config.toml
n_layer = 13
n_head = 6
norm_place = "pre"
positions = "rope"
rope_base = 10000.0
rope_fraction = 1.0
init = "normal"
lr_head = 0.00549
decay_fraction = 0.817
final_lr_fraction = 0.0
Each number is 500 + 50 x the weight over its row's rms, rounded and kept within 0 to 999. Layers, rows and columns count from 0. Numbers have three digits each. The size before them is the row's rms in percent of the matrix's.

# up: layer 6 MLP up, 512x192, rms 0.096, rows 463-473, columns 0-191
# down: layer 6 MLP down (transposed), 512x192, rms 0.0898, rows 463-473, columns 0-191
# gate: layer 6 MLP gate, 512x192, rms 0.0986, rows 464-474, columns 0-191
up463 100:527499500581398498390476518533554504478533560536518496527494538504435448466565540550457467521490469493504568535454456482469525530537490456590545559641505552540444503592457464469458562494422458442488543450472486459517475515519516449474440517512406452490506475525446370421485500477578567509488508517479524509513500382445490360588462562606478533517491602546426517383605466536521492462508584442517549410505514470519584487506421540537439461518499524520514549496504479557568567507521547497468605447436498379545444461512508451576464518493531463477500482491448563562363481469463533509
down463 102:634495454492470476471510423578504410543392558494450473587488503473534517500492577598487511469511476470482525496560615532467479453596570584512493546507515483484583548464378527562614461552533486459522495467475502521415478470476443507531489527467549404566554570508498467519559502487461588481506527500506447489462546521565534457524550586471584552481474496480508540524505497578480455456523542495469508526530567537394397550471431484565496457460509506554506470519554388523497508581438479505467493520415494487482614548510520433530541410495428521494406399471546463440515515473395363464
gate464 100:446444546540530475417502568559458516443455555408505527455590489548588524599513528456534543556499544529431471495449394445481539496399481466517480598558493424529621465454577520507492457514456474387474475492536522580400506509459463567573608568509474462548424526511443526440496518465563545344552477406461521514516448524479481577490478563534450501546585485505475465417531436501520541483576555505443513469560518468548483485419507499519471465500453512517574526462421482484502402443480511487466662464543498567553500478452531492490548501488392556477506527477461523445481546497442442490
up464 101:528413357529509560444539503457559458535486636533493559534504406442496494523617462467574490534522498437454498584444489567530530524430505483538534464597396517403497507400533469553492511468539495503502450516407411588548527389499480479522607477497480520544530543529499450500492485522488491502518365500567433467512511535544503560473488515578551443508454489485534453532488513583521532498521485554487425372499472480405558445478499478527637372502480538462522449450540464549490427493569516552515522539530479468542416463545583551560479551467498491567496456471463487519449465499407470479
down464 097:499452495601517506508499535556426469467519542538530465479572478486539489463505526474558625395521560464521503490491468462519478611384544469600499512548343487480507383346492498493492545447511426481484534539386487514488447516502531499452520481438422558488443571488491475450503525462561568574493401605509495457433486501517533463546400405469531444493506495496526538464500491550535504443474421552536521562458497487490557454509472567537483520424422437511544583488509438534489539417582646454589541475482510430530527536510466489521496550470523420461450522540508483546542462494464594543
gate465 101:459550549572559511516403484376583530447538554553426414556542560411525414563466560463494531507506436568545601511532507478509496563497528457541504512526509481416499564508523485605536568552542392475586563479504541480423481548441497376505531540584495495539502612483482471504494419491515483438427465481456482496489584556491533452474486443511482484603477485611395557488551460553470607492524475523517648560519468557486477522477435533520526454468503423537452504528473432427449471571509440497526477559497510462520498540480465584441530494521550519471490559494552402512541582533556526475
up465 106:452485418381583480517514526449470571556471494487511518517535394451434545511507464447504596487493492451613538526506486556446431524499529491436456516522463481494489583488561431569496556435601470521404429383495588419509575537552425413530533540538473451550411551418538450449409445667464502502491455470523504471543565548523589502508455522466487437465502550486502411459485470462459468423586480426476502496530450552534549442474557554402535566477480527548502458489503530557477551544501489564431486528529485420524517554522531536483458461454425466488536474531490483469606480554514561565
down465 093:460541465496454563526531412580388501536528423590455431530500485435554464503538530429464488513451529425509434422503519604473497475463596585444604474457506537519559499487533555504548516456446440424507550496553497480459333489479457459522478438524459561569520455547480536490517426471458485595564414530545512527456472442474513480433538420545597525489521613561501503499486389437438442544533434516477538528431541481451530486563483437454462467494566487498478441425447514473430481566502532605456520471536473434514504434486441470434474455578531515595512539505376522518468551518491535545
gate466 100:486410495498480502589493464466619503570519486508461477435380446491474539572468491480419539515544477556563456511495584557548513549499552608424610513519433497534530517521488565461398468511568514472593499506473444538491515519530585482540527415567445595579471504414465439515495493590525567443527447459557418496545416552510479477482481478522511507562559475589542509530532511481403452481573529490550473449454424641464517480492527514536406571476530463432464535503559511439492512580511518479456497497537580509427468530524513418429530485459516464493524538590561538594430533604431514502
up466 104:595440481464487554459450536519462502534501509509548507541451450483388595535558421535538370492422494587551477450460470539529493486595386464552561479482453593467515578421502521522522428526424473529564471467372539558553498458406497433360488528417492502480503507476352493466548485478512540527534445490535601509491518431451505518531547461459532523508522520498474455533557415463538589561604425498538514571505474562590385557512539476569456566490513495481504497462552532366471518533480527503542503495594478469449493501471483478454512435548488500570460501529543465538489456524552485519
down466 103:500464458507461487488530472507437482511454549515496543441539504444406457440483521548532452471580387417434413502588436534576528468460586470551549522573475527496532557480402474517415504486567463548413490530460475479500495518487460508619455495559460478483541502505512503428513504512470559556605523590467541487470587530464428513468547527475519492463534462499571461619561342516527485460470559556560572462507499417543493444496479565524481489460531399560557570524445496512501540471519593534505461535542513543495377525547572451554552506467507433615489566371482554563531527476566530458
gate467 093:561546563516524467498609526501479518544447500497522560527616508530564505459553514593464433559520490486501568499476560500487529502461474521443579464513503505440483459505490549335555507517543457487502522453511420397539534376525490621455475409470586469529601587570536520530465440457479462477517418464543585549457439545570534519544513359493448560549566511505544436466533435562503415461470488539515552578460516511513605543532483596511555494471492544508498552568482549551517476562467514445657554425529468477466562512500535504574465511490576511554480443516450481517554494494520462498
up467 092:486459484432426597446406496472476504482591525564565423456431396464447491496493451508512496504496487461473486641573538527504603406463662571419550508500474467494498468483506536523530484506504505588441486531506579415482456557416520426436529480511514552486434517433475499488621512482478517499438527548525577503526505520528479519512528478488623518594544550459423497509466558571507538462514563559470584456460619408508478490386455459485448386532521447487544429568510451530456564538486503504489559428576427485509484530457481500525494496471453453472404546544477541464450507537470507502
down467 095:468446428480492465509425535499490534479537598597576541484505576554412539484529419560523500525502489528546474411500451525420459472458539632469559452530492483448527590516509522493545500494493451526478521520559542429554463594434548499568470548446550461553466537454633503475431474451445462399413575536487468615577504536457482467521473578521510475545515463553486540532514498487523507469492486486594567542517514430531414532518481535523574473520510473528519537453555437522454553404504433502353627585571462533500533528518503506383541540568504460538424504541442570498463564424494477477
gate468 101:646469423485519483568546494532509460537487577515465490486437519457532504533551516561438532569522482492529599462598529465593598503530501458487538508498480476440461422506456542560466516542645540459514488472517524548512452406499395470481366469531496446482472499445434421525510484476557423488506489471503487523490513405473456539473501573554561460514515475483464532496472528514521579463512528527458433446481548489563544541514390484491496559463476463502508455452557485540435510610497457571523542497493526471410622363615537448562504558509521541518450503512569550459422636448563427515
up468 102:498514587529538499451478445532465475572508419491496493493500491488467465563463571438472485454430418460639400458524385494515414431528418509550536514445514445454478452572528571510485506511546435570501499571513451560572619429514550568507493481488498475424484494530478467516565514560489452519500415532555445471505439560497453505512477538469516536576558500494523424503620467378478493540553512459501597429520486510453444426501522453563437551552565499388445553536501501455445588571507452471437470495475558569518533555545401499559422399553483471570447559482530450535492442523516497423
down468 099:497507377498469559518504564539523464478582610532538460480573434434486458467518450519479547459578538590510584515494497530472561477534493552537474543529527496448452508467485560526539541530475483489443511468339432404553498463531555502544532412545563512463468480565523402565525447432449511500513502472533514523556513510529445439527526592577452587476485512544569440584520514466511561530489530487478521551387474535497463445466395488414372492569398433600493417450552488514488460526545559444504556516465544520609495546494482549392537466558509455526463463444490555532551531454537421563
gate469 105:466489454592416567442544523464428572518585482494480506537456626554530464524512507502536431532548414547517442505484480600526490467523487464526506522508527532440493453424552554523545446544420468432560521509538463478553525526497515543491542482454515495445499510491485540521524390531481501587386518454469540518483484591523523480449534404579409499487437423481359405567538520491502454497514476419398462508397489527549531531527516561445480456500535441481515507433448503547531603493458531412604573560410473521537472498508494461564584505535477481566559656466534568403500488518510531535
up469 099:496399470458415524502470486534529411528422499451604584568478505442456492483481559497501553585581455549464472534508521484544483530385413504517519470559495521594421594538485497511464532415536511450466479501519522520512452542377458476513464442576486503648500514410507574498493536496477558524469499414458464400578454404493498485472524446521489509562500665530527545509437537532506438502452450470541519454558492491530495495575456394509482588450498484511432611519530423414613548497543500493541552407521493410457497533502489580569517463505511479454512453539489484539490535512505461576
down469 101:472553511508422469480366535464477561590420458575492504482483489487580460505564499426506568523460542602412475595530409393524469510531459468554492617549544408483429521538511452562397508522480464499511517398498583479496565548444470530491548553468477546553466583558491534412535514521548440474544553491538479547575428445507608472454486562470453500466443501569463403507369470513457590538460494433396464552476526448444512585534536520523576555536536467530433560528455433490484552474484522468559450537520501472433480540480515504518480464465527459454469526581528494525472445468513492599
gate470 098:574537514497528490507517503436380420534480494474480500449529468611424437578481463530477543481547505504502417492588434509547459564455552461513518526545532518536459474585374421581440475479394452640475483491507445461531523521447470439479553547470538504513537473546518482511505513533539500371559460513499464511486467396503561427537434484505484514550479588532489541470507481489530568474524617499515567459614433429545447385562441486500593551461521584462468537472557490433475454571472456496421523498422512481499488476601466541498509615467546460547440480479443443520420459510459480431
up470 102:432489457440502495430448503434531541452491447427565450518554533576536386572484419467436535543455521487516550474539520563444555527554662504497578529489507517539466464477499490436493458439506543471493454483494437518546494483561571390440478542471492506549570495456423464465634451544465484456530526479561515473479517465567527574408471416482504573471448504505457491513411416440431592456451561444499482525484461539478481410498545460420538562509586520593517415523497558489570457537581554484503426523517581571432385480497484565497540488452599530531506516540547466471601520502519490551
down470 101:405496516517538473495532410468591498512372520564541437473537543441541519496509470502470508544488520500593534515483404446543521458481514451467427578519431482462525495484428429475483492417503507554433435482441537486609418513444418502503581529480520529538509526532423460488520479429495464503498484463526590528430510506475493518510608490525450511493522495531464457470498437474564445486536502396529403391617564481469620534526509438542393537490569542509549513447438449434450424416472448468515435477521565457454528494499409530472515536555576327416517462471508457499480496418528454547
gate471 100:486399514515551497577537504600537488457441531484473480536445463441518527457532479445514474406502514422479556442466535544532415545505461443479523501604442415571467419533468480484505508423488490502524537532558361500481505445401393584498422504516518543471571509555532497478503495496487597505510515446558522527511523524519417511544598507485507460491582459518526466505463506567523413440545473510389493506562465428452461611505555468395475486473402467498465496450618393490526444493471490509513527533488505462570449480606407561415553487466485523640505398487572516510473526556518464472
up471 100:470494631483528566514478589445424514512476530445563494540563539509441516491562561390487576494439419514485512483452502518522585565435592482502442547515469528515478520428541476516573497463524450587522493506533519520426513482455506452566467465410492605475471514495493641583497464452469471557495607555450541441568595499507468515430600496583465475486487496559460453463506514437430514542572566588542461390539478438505560535447468502532569509474417442557473439534460491600555494522491541471528542555543441492472517523485505622513533487507481582617427481504554499516448504427569542478
down471 103:529534513502466432438490498545420489499508485453428526454463472496481457438455609541550498476480510535563527463510476614499543575444511504494494544492463525456530538530531414510522451456550507546451445450554556506575554484508495541525526576470524515495445421491581393364584547548515527475535358523444457494477483523422514530387449487413572474505608552493520520412572447498481535459409469439488517575432436485497434530499586551512503524417566511561517557494503572509500512392605496521535534452469586464515495459376450504515536480574505439386513528527436560501594503487549487467
gate472 107:511548508462557463455466435508457512393504507545529549549503446541478556554497567488475594543414436532466530577445510452472440524448513474485505462541488464482540496479531502533487515488441447566491422529447433499498475472489410503561480492445506427563488527510490506483499519457539530502360509596505475500454512582529405548551480532502637527561607484589458424445562574466561628495625514437447537631455552454465561515538534508413554445405487500511443494529453553469550460614515566424502560483532519532594518591490519454502498551561507528543460566539486466490442526472582541544
up472 107:414447529466520480458601447439517512418541502498446437480502437530538484570463445554479543500492515494425533466438495478447539466450491517593479498501491441500632599546445419461556522517512485573516512470513467442538561560412471478491462320438466480478632412545467476490516480558529463491585527398502460426590466527445436528568532478485499454569484474407525448502481471476502558503543614520455464453501431547470534446468511507465422487544517501499519501441468534526507562470498601504472522548517545452468488454428380465498591584442538534583427488601519489515570537531460496441
down472 101:545549499573549547442468552545501461582498478539490531479532556505532465458483530505603368470513394495504518527486495375537507496473529405533508478602448453506519485471560539522427468510438491508540465505491480548435591387492508462464430508472477525442450447471460552454501514539555423535547491542519463485437557532440474472448397465498470554545474588561578425487549493555590495532524443471452499546401406594544481459461535505610495530436393441513514539476507518508541430433506435470578543468518544590584533617505541466568515543458555500463477473550490461591626463509501542514
gate473 100:407497533565548489398485486525584497435479431512509569434549482431523508488523491414476490529582437431436569476548526463449498486495468350502515524470469468507432542502500527517481566462563562420550419501516530512425482428511582528459542448531519492554473511488453561481505378463563532578556585472503483591441507456438435473371523330516622490492495499462509504526503528563525463478457511469518558482478552407491471430510431446533557529476485528418472547468519509429416557596518461465515470554524503442444473549583470482531437505438572475392434545463481515494467542516486500564
up473 097:424526559552542520610495491476627442498516515441493469413506494455564525460506455481555469497459503452431535523536564505477554454489563496435546411550476444513580490497496547518453446567548532455501551508524521533543473379513528528484509520499567534495481496453492465373551409438488508445511452557504473582451536490452510527486499435494542497570526518571484635444488505521452517507539532576439522421478490480447500351421508508494511489456521548477452516622584450478442434566437394419372471519614580518466504550465478525560562496454517561457388510513578521493446540532486541457
down473 099:490471465520420569620610453479603566426462525558581445581498504488492473534519478554570533506541525624441458560462433456496461444441535522459471553547489465526519553595513584397426472517498528482469412599570438458462506460449468383505442475466448403514554568472565495424526488500424510459502482496474459560361488534482463454541540534523467496444458530454473451452547493489529365518494525545583517538502484579483388496555484448452466503571487508561555512513431529449473479490580517515533498495476435540468547507524562413492456506472522515508469541483610537511441543445467523433
gate474 099:537569498558545460470452471540498487570509489432469585499522538418473503553559564438524459442637504456566477479479499414466529548498544472506514532483435440517485469495406470557533396535560474577481503457502447573504528475485488523447579583527460523464413485584526644443545459494565455433587651524499436550464531519508537486518550538573493572444515470526482457484488540452540590541555429469498434490547524410546515514480396366455526479474493462499576519437600425455493486499463462549602481585460492487561512496496418470521486475475545583432489502476574517534573536481527531543